{"num_hidden_layers": 16, "intermediate_size": 1280, "norm_place": "pre", "bias": "none", "tie_word_embeddings": "early", "optimizer": "muon_variant", "learning_rate": 0.0139, "beta1": 0.9, "decay_shape": "linear", "doc_mask": true}
Each number is 200 + 40 x the weight over its row's rms, rounded and kept within 0 to 999. Layers, rows and columns count from 0. The size before them is the row's rms in percent of the matrix's.

# down: layer 12 MLP down (transposed), 1280x320, rms 0.0315, rows 619-643, columns 256-319
# up: layer 12 MLP up, 1280x320, rms 0.131, rows 620-643, columns 256-319
down619,097,161,160,158,218,292,143,267,205,135,211,180,220,217,171,206,214,191,162,170,195,296,219,195,172,225,183,236,118,222,217,206,186,216,169,224,261,169,216,186,255,169,240,208,261,148,171,175,227,186,213,151,234,141,228,214,200,180,115,232,225,229,204,154,260
up620,101,185,192,108,145,197,280,217,220,178,261,151,212,240,200,191,166,250,192,201,220,213,190,259,200,182,251,238,203,201,211,174,158,209,99,251,303,227,132,205,187,287,198,189,162,249,252,207,187,178,179,209,230,197,194,169,87,169,170,207,148,215,116,223,252
down620,101,205,209,198,181,159,238,178,184,286,219,188,175,198,220,181,190,223,180,247,222,131,203,268,139,232,246,169,188,145,261,142,194,230,250,191,246,120,140,169,200,193,153,198,128,302,201,177,189,150,146,198,207,180,145,221,201,256,253,184,197,131,174,224,204
up621,097,194,195,150,151,228,144,321,217,115,271,171,210,288,126,237,242,229,185,233,184,163,207,238,166,168,207,216,221,237,225,195,174,201,180,192,148,240,203,165,207,230,124,145,225,288,226,254,161,185,268,214,262,265,199,192,233,151,134,162,176,188,193,162,246
down621,096,193,210,172,178,170,206,232,121,257,171,148,110,194,199,257,168,226,203,173,231,248,169,203,173,211,191,361,216,235,211,187,179,214,265,150,184,261,274,207,210,170,219,237,192,197,211,217,203,170,154,292,240,228,181,125,201,179,215,190,199,167,219,183,254
up622,102,180,218,120,208,186,143,227,261,236,239,241,183,157,239,230,146,222,320,214,248,137,161,185,215,207,164,222,141,192,253,222,251,240,215,192,179,206,195,177,205,245,246,197,207,222,162,185,180,130,179,164,192,195,191,206,133,179,181,181,273,246,210,209,147
down622,104,213,101,179,199,173,169,181,194,152,142,204,197,131,254,176,205,222,175,182,164,169,234,235,215,192,223,233,232,218,225,264,159,179,245,220,256,159,231,148,177,210,215,214,166,200,140,139,178,182,119,182,244,186,231,156,216,215,209,169,211,172,225,228,168
up623,096,192,177,202,157,289,206,185,267,235,185,217,209,182,202,210,198,211,255,253,205,224,147,151,181,190,210,180,225,211,209,207,187,175,159,220,171,245,280,230,149,165,215,143,255,193,249,248,201,183,154,172,217,130,159,146,234,250,223,241,203,245,172,230,298
down623,098,187,249,169,231,232,88,211,257,246,207,200,195,165,235,141,156,250,209,222,192,295,85,203,164,155,220,292,242,215,132,269,211,221,247,131,156,196,208,230,199,180,170,247,165,226,229,210,176,173,215,212,175,241,255,178,118,187,266,191,181,250,190,157,199
up624,095,175,192,194,248,127,177,228,209,186,191,142,183,238,207,219,189,192,239,256,232,207,186,253,213,100,212,308,231,140,187,261,137,169,185,215,217,237,268,177,153,185,221,300,210,184,219,191,158,199,184,159,234,213,221,220,194,201,140,169,142,303,188,223,262
down624,101,258,140,187,164,212,197,250,169,168,272,164,188,194,252,251,162,168,248,215,251,216,237,197,134,209,187,167,231,192,98,185,210,227,154,163,228,150,222,142,140,246,296,238,145,181,255,235,181,162,241,155,256,177,198,199,197,186,203,262,190,176,213,202,254
up625,098,231,197,140,214,165,198,208,165,266,199,172,176,227,214,208,151,212,161,161,189,145,178,221,207,113,191,158,150,247,200,185,206,288,205,196,100,215,226,201,303,206,282,189,158,160,269,114,133,164,198,247,177,249,237,223,178,255,151,195,210,184,244,200,249
down625,104,201,218,161,198,232,198,161,147,205,223,267,131,186,202,165,203,156,152,224,224,221,145,174,209,170,207,136,252,214,247,175,234,190,220,181,239,208,141,175,172,186,160,228,150,114,129,182,180,133,212,238,182,226,205,173,237,181,284,209,191,241,159,204,237
up626,101,198,313,214,164,173,208,222,215,162,168,147,179,209,185,233,203,190,222,200,205,163,180,196,127,172,200,107,218,264,274,209,320,200,245,146,161,197,221,266,218,202,257,199,215,90,203,227,174,175,171,227,261,246,137,178,184,283,232,211,262,280,214,220,208
down626,097,177,173,160,211,164,258,155,159,198,160,185,209,228,151,181,224,246,217,249,157,220,171,185,214,200,208,250,153,210,164,203,245,225,233,148,179,244,147,143,213,219,230,182,164,207,294,220,168,190,226,242,173,255,218,254,235,178,141,296,193,166,202,188,209
up627,097,210,185,226,251,156,207,174,152,294,214,211,170,227,226,246,219,230,204,183,287,217,200,139,247,274,203,198,108,202,193,198,256,217,206,210,172,250,205,212,214,176,205,173,246,220,150,233,237,204,229,243,225,159,207,272,216,138,202,170,246,159,252,230,220
down627,097,217,110,203,244,210,193,250,191,305,255,182,251,202,129,149,174,212,178,144,262,143,204,184,189,213,257,209,92,230,126,207,200,168,164,129,162,248,145,182,166,173,245,200,149,210,264,167,204,168,236,223,186,177,190,260,128,221,238,229,177,180,215,153,309
up628,097,174,168,168,243,243,140,144,208,267,209,211,175,180,255,200,205,215,112,142,164,223,105,233,202,180,214,203,138,166,172,157,210,257,174,277,205,209,284,211,264,186,220,269,162,245,248,210,202,233,180,148,101,209,136,207,201,152,229,170,273,173,260,116,230
down628,098,217,128,149,184,155,252,254,209,199,218,276,154,160,256,291,177,215,206,153,222,231,104,237,281,281,249,187,185,193,121,238,239,221,177,162,186,124,201,212,160,199,197,231,206,151,248,161,198,182,217,187,250,197,178,214,247,233,221,216,208,195,133,167,133
up629,097,187,170,229,236,167,167,190,204,147,154,195,236,236,237,186,127,141,196,254,234,161,218,203,253,227,179,208,214,216,192,238,188,201,187,184,168,172,225,215,184,205,185,242,173,199,189,248,185,245,246,247,153,213,201,280,140,172,243,215,198,318,274,188,221
down629,096,175,283,239,174,191,203,219,171,233,182,213,222,151,188,144,243,221,210,215,187,227,112,209,186,203,205,268,263,156,204,241,222,121,269,187,161,252,162,192,90,167,197,171,107,197,174,156,157,179,157,260,154,192,130,172,231,141,225,193,196,188,175,150,220
up630,105,208,109,211,178,150,202,222,262,191,150,163,217,256,213,251,163,244,200,155,220,240,134,212,169,209,230,270,194,195,196,243,233,127,182,198,246,234,226,173,249,181,141,101,159,163,247,211,216,148,237,181,185,206,177,134,270,255,279,264,183,186,173,187,182
down630,103,248,174,149,159,230,242,151,191,137,265,169,211,133,164,257,223,196,207,181,177,202,177,204,169,272,168,126,247,243,203,263,179,148,241,185,253,219,126,218,173,211,220,209,199,293,253,252,253,158,241,137,227,243,219,197,210,199,188,255,177,161,250,148,213
up631,100,275,214,200,235,288,343,193,145,235,168,234,195,249,195,178,223,192,152,208,302,233,132,156,222,136,223,228,226,216,224,180,160,103,188,154,147,259,247,245,205,239,215,199,143,170,192,193,181,208,241,156,235,210,205,240,135,163,215,155,215,124,143,224,229
down631,100,238,205,255,221,272,220,234,134,264,261,245,168,198,208,159,137,187,200,173,173,176,162,207,206,255,268,264,195,193,191,144,244,227,165,249,246,171,240,156,217,248,147,210,213,178,91,169,179,227,156,172,245,124,229,284,153,210,222,209,227,134,165,277,287
up632,100,117,190,192,166,199,200,167,188,155,242,206,175,231,136,236,238,202,221,213,174,151,165,112,215,267,294,269,199,230,160,148,224,174,180,203,212,230,180,211,233,245,197,145,234,186,177,215,186,230,237,174,95,222,288,215,159,203,272,175,156,250,245,174,235
down632,105,173,200,270,142,278,161,199,297,182,260,174,197,195,178,206,240,214,155,204,217,175,204,163,213,191,142,191,194,208,190,191,238,140,132,173,220,232,226,220,148,199,153,263,246,261,245,187,183,196,232,169,193,182,212,187,168,213,170,160,251,195,234,194,203
up633,112,181,207,168,218,225,183,161,213,198,196,192,199,234,119,196,171,179,197,195,190,170,206,177,229,102,222,228,191,254,146,243,100,238,207,260,244,192,126,134,198,188,148,187,233,205,209,215,181,160,225,103,269,176,184,227,194,196,160,86,251,184,216,216,220
down633,108,196,265,196,226,237,175,210,229,157,199,239,205,148,139,199,200,204,276,202,169,183,206,179,216,192,167,212,215,155,251,222,222,208,188,190,180,181,141,194,166,213,270,231,184,287,158,225,240,210,217,255,324,230,213,174,215,275,78,198,181,223,207,206,193
up634,095,193,124,203,208,245,118,187,224,156,165,228,189,219,176,216,125,211,178,203,150,253,208,201,252,184,250,349,171,176,145,185,183,264,194,213,205,164,239,127,219,160,201,254,233,136,233,218,189,224,168,205,140,178,155,247,211,256,184,162,301,198,169,275,230
down634,088,207,175,236,197,211,221,236,213,229,193,127,237,162,219,186,173,262,251,162,206,210,217,229,170,155,220,351,186,234,198,132,144,207,211,189,179,191,193,205,167,207,221,232,172,169,124,164,162,259,118,194,205,142,121,223,225,236,198,188,236,90,166,229,178
up635,116,109,197,192,255,280,177,199,202,258,193,150,191,165,182,226,169,134,218,208,227,137,251,207,193,221,243,286,111,211,154,183,197,216,140,295,144,198,260,190,205,180,202,102,209,158,220,205,167,212,225,168,209,218,169,210,203,146,209,216,242,138,260,148,179
down635,114,246,247,177,172,197,223,217,183,176,291,202,226,219,207,224,197,222,233,162,235,220,253,225,184,131,213,321,167,166,270,189,185,116,160,269,208,220,225,244,202,178,288,146,182,159,153,192,200,168,245,256,107,210,135,191,125,232,136,193,291,183,178,181,195
up636,103,256,278,238,214,240,210,244,162,253,142,244,192,220,169,163,165,180,255,171,209,234,192,251,241,176,119,216,187,236,296,160,194,213,231,176,219,135,98,236,223,178,169,187,226,268,203,167,208,163,166,254,211,173,147,147,225,206,183,237,273,268,165,212,208
down636,100,236,169,190,228,223,261,201,92,182,163,197,169,153,208,257,212,180,151,200,168,230,231,166,168,274,201,208,225,189,200,199,266,210,284,239,227,176,247,194,270,131,259,211,226,191,193,282,198,295,195,217,226,232,194,234,277,149,248,286,229,215,184,200,254
up637,099,180,233,216,193,179,170,146,192,237,166,198,95,182,162,221,148,249,207,228,229,290,225,227,196,219,170,168,220,222,277,210,181,163,241,209,305,170,217,202,199,137,230,186,133,241,190,235,205,205,212,215,173,278,217,240,174,256,191,222,198,196,159,204,167
down637,105,150,225,152,179,187,151,181,212,238,178,213,167,194,246,123,197,182,202,224,123,218,241,143,235,210,166,124,138,260,165,269,183,253,176,147,194,169,202,227,285,275,233,183,262,263,216,105,135,200,148,208,243,200,197,234,216,180,241,159,235,211,259,234,245
up638,097,167,226,153,113,176,201,135,247,190,239,214,257,161,169,250,242,247,197,219,205,179,231,227,197,173,195,231,196,192,242,200,160,188,204,196,182,176,204,176,258,108,209,143,195,267,226,198,228,212,177,199,257,207,223,160,246,175,192,252,214,225,112,248,175
down638,091,226,181,296,207,209,205,198,176,147,193,123,185,215,220,157,173,280,216,198,221,158,179,217,173,195,197,244,250,244,244,195,187,141,230,213,184,294,151,210,272,250,231,233,251,231,166,191,265,166,240,244,171,209,199,94,235,188,213,251,217,170,195,221,227
up639,103,172,224,193,174,262,238,212,179,150,185,220,159,187,229,213,210,142,184,210,256,221,142,261,96,229,178,233,223,156,166,197,228,246,165,255,254,158,257,218,215,199,160,165,88,198,210,213,226,223,195,136,200,206,240,192,164,223,229,152,223,180,205,191,167
down639,102,174,160,215,145,229,279,119,199,172,145,205,184,176,262,184,216,201,247,182,233,170,216,208,160,288,201,259,189,136,211,179,190,180,167,226,199,168,163,155,205,187,248,106,167,249,241,199,153,162,205,274,299,161,225,183,236,195,145,147,282,149,245,194,200
up640,103,216,207,249,191,185,213,164,249,207,239,200,212,122,201,217,182,131,144,242,144,224,205,130,195,184,190,150,160,269,213,120,128,146,175,197,144,182,184,221,219,204,222,183,223,222,150,177,229,165,211,226,196,193,230,254,192,257,207,237,193,258,222,178,249
down640,105,151,212,230,225,154,146,193,161,213,244,189,183,200,162,124,241,215,156,208,155,167,215,250,160,290,165,219,190,163,198,232,189,251,184,142,221,226,167,218,205,268,186,181,240,209,211,233,143,195,162,140,194,217,175,186,219,275,146,238,165,206,188,272,304
up641,088,213,208,212,143,268,233,192,202,219,214,168,242,209,178,245,213,283,206,176,213,259,264,159,130,164,216,201,207,234,164,214,192,243,250,167,218,169,188,258,200,150,191,221,239,159,236,180,224,177,229,159,219,201,217,163,281,146,184,210,238,214,160,245,249
down641,091,185,200,157,208,140,205,155,241,166,219,252,220,277,124,217,159,249,198,204,220,175,144,147,144,262,224,206,223,222,209,138,257,177,283,199,165,183,182,142,245,215,249,194,143,228,196,137,142,210,207,211,235,111,217,227,143,160,243,255,198,106,226,193,243
up642,093,211,195,238,174,180,166,120,138,189,254,209,242,195,151,237,188,205,196,212,150,258,141,146,162,203,235,161,170,197,132,209,228,199,172,223,183,241,224,239,214,198,223,163,200,161,195,223,193,230,246,239,164,259,155,191,175,116,187,130,169,281,207,227,178
down642,091,202,205,190,181,209,170,115,205,236,261,181,228,182,240,249,206,217,263,192,149,209,175,222,214,203,165,354,228,263,81,237,215,174,182,175,197,211,118,187,175,176,302,207,188,212,165,129,225,156,257,231,220,245,186,103,231,137,194,155,145,204,186,203,207
up643,105,189,182,167,159,176,187,209,150,228,138,172,242,197,188,128,299,209,213,173,199,220,177,160,241,241,168,229,158,239,173,181,241,217,201,184,212,281,257,250,216,215,177,231,196,187,201,115,180,195,162,200,145,220,134,142,119,129,192,188,203,200,198,283,191
down643,101,194,184,199,188,221,190,168,215,200,145,169,248,324,157,222,250,195,121,252,174,202,193,291,169,212,217,238,121,297,268,307,155,195,187,207,162,238,239,210,248,233,230,186,176,174,161,141,195,252,188,212,195,161,185,119,199,113,196,198,201,150,165,260,217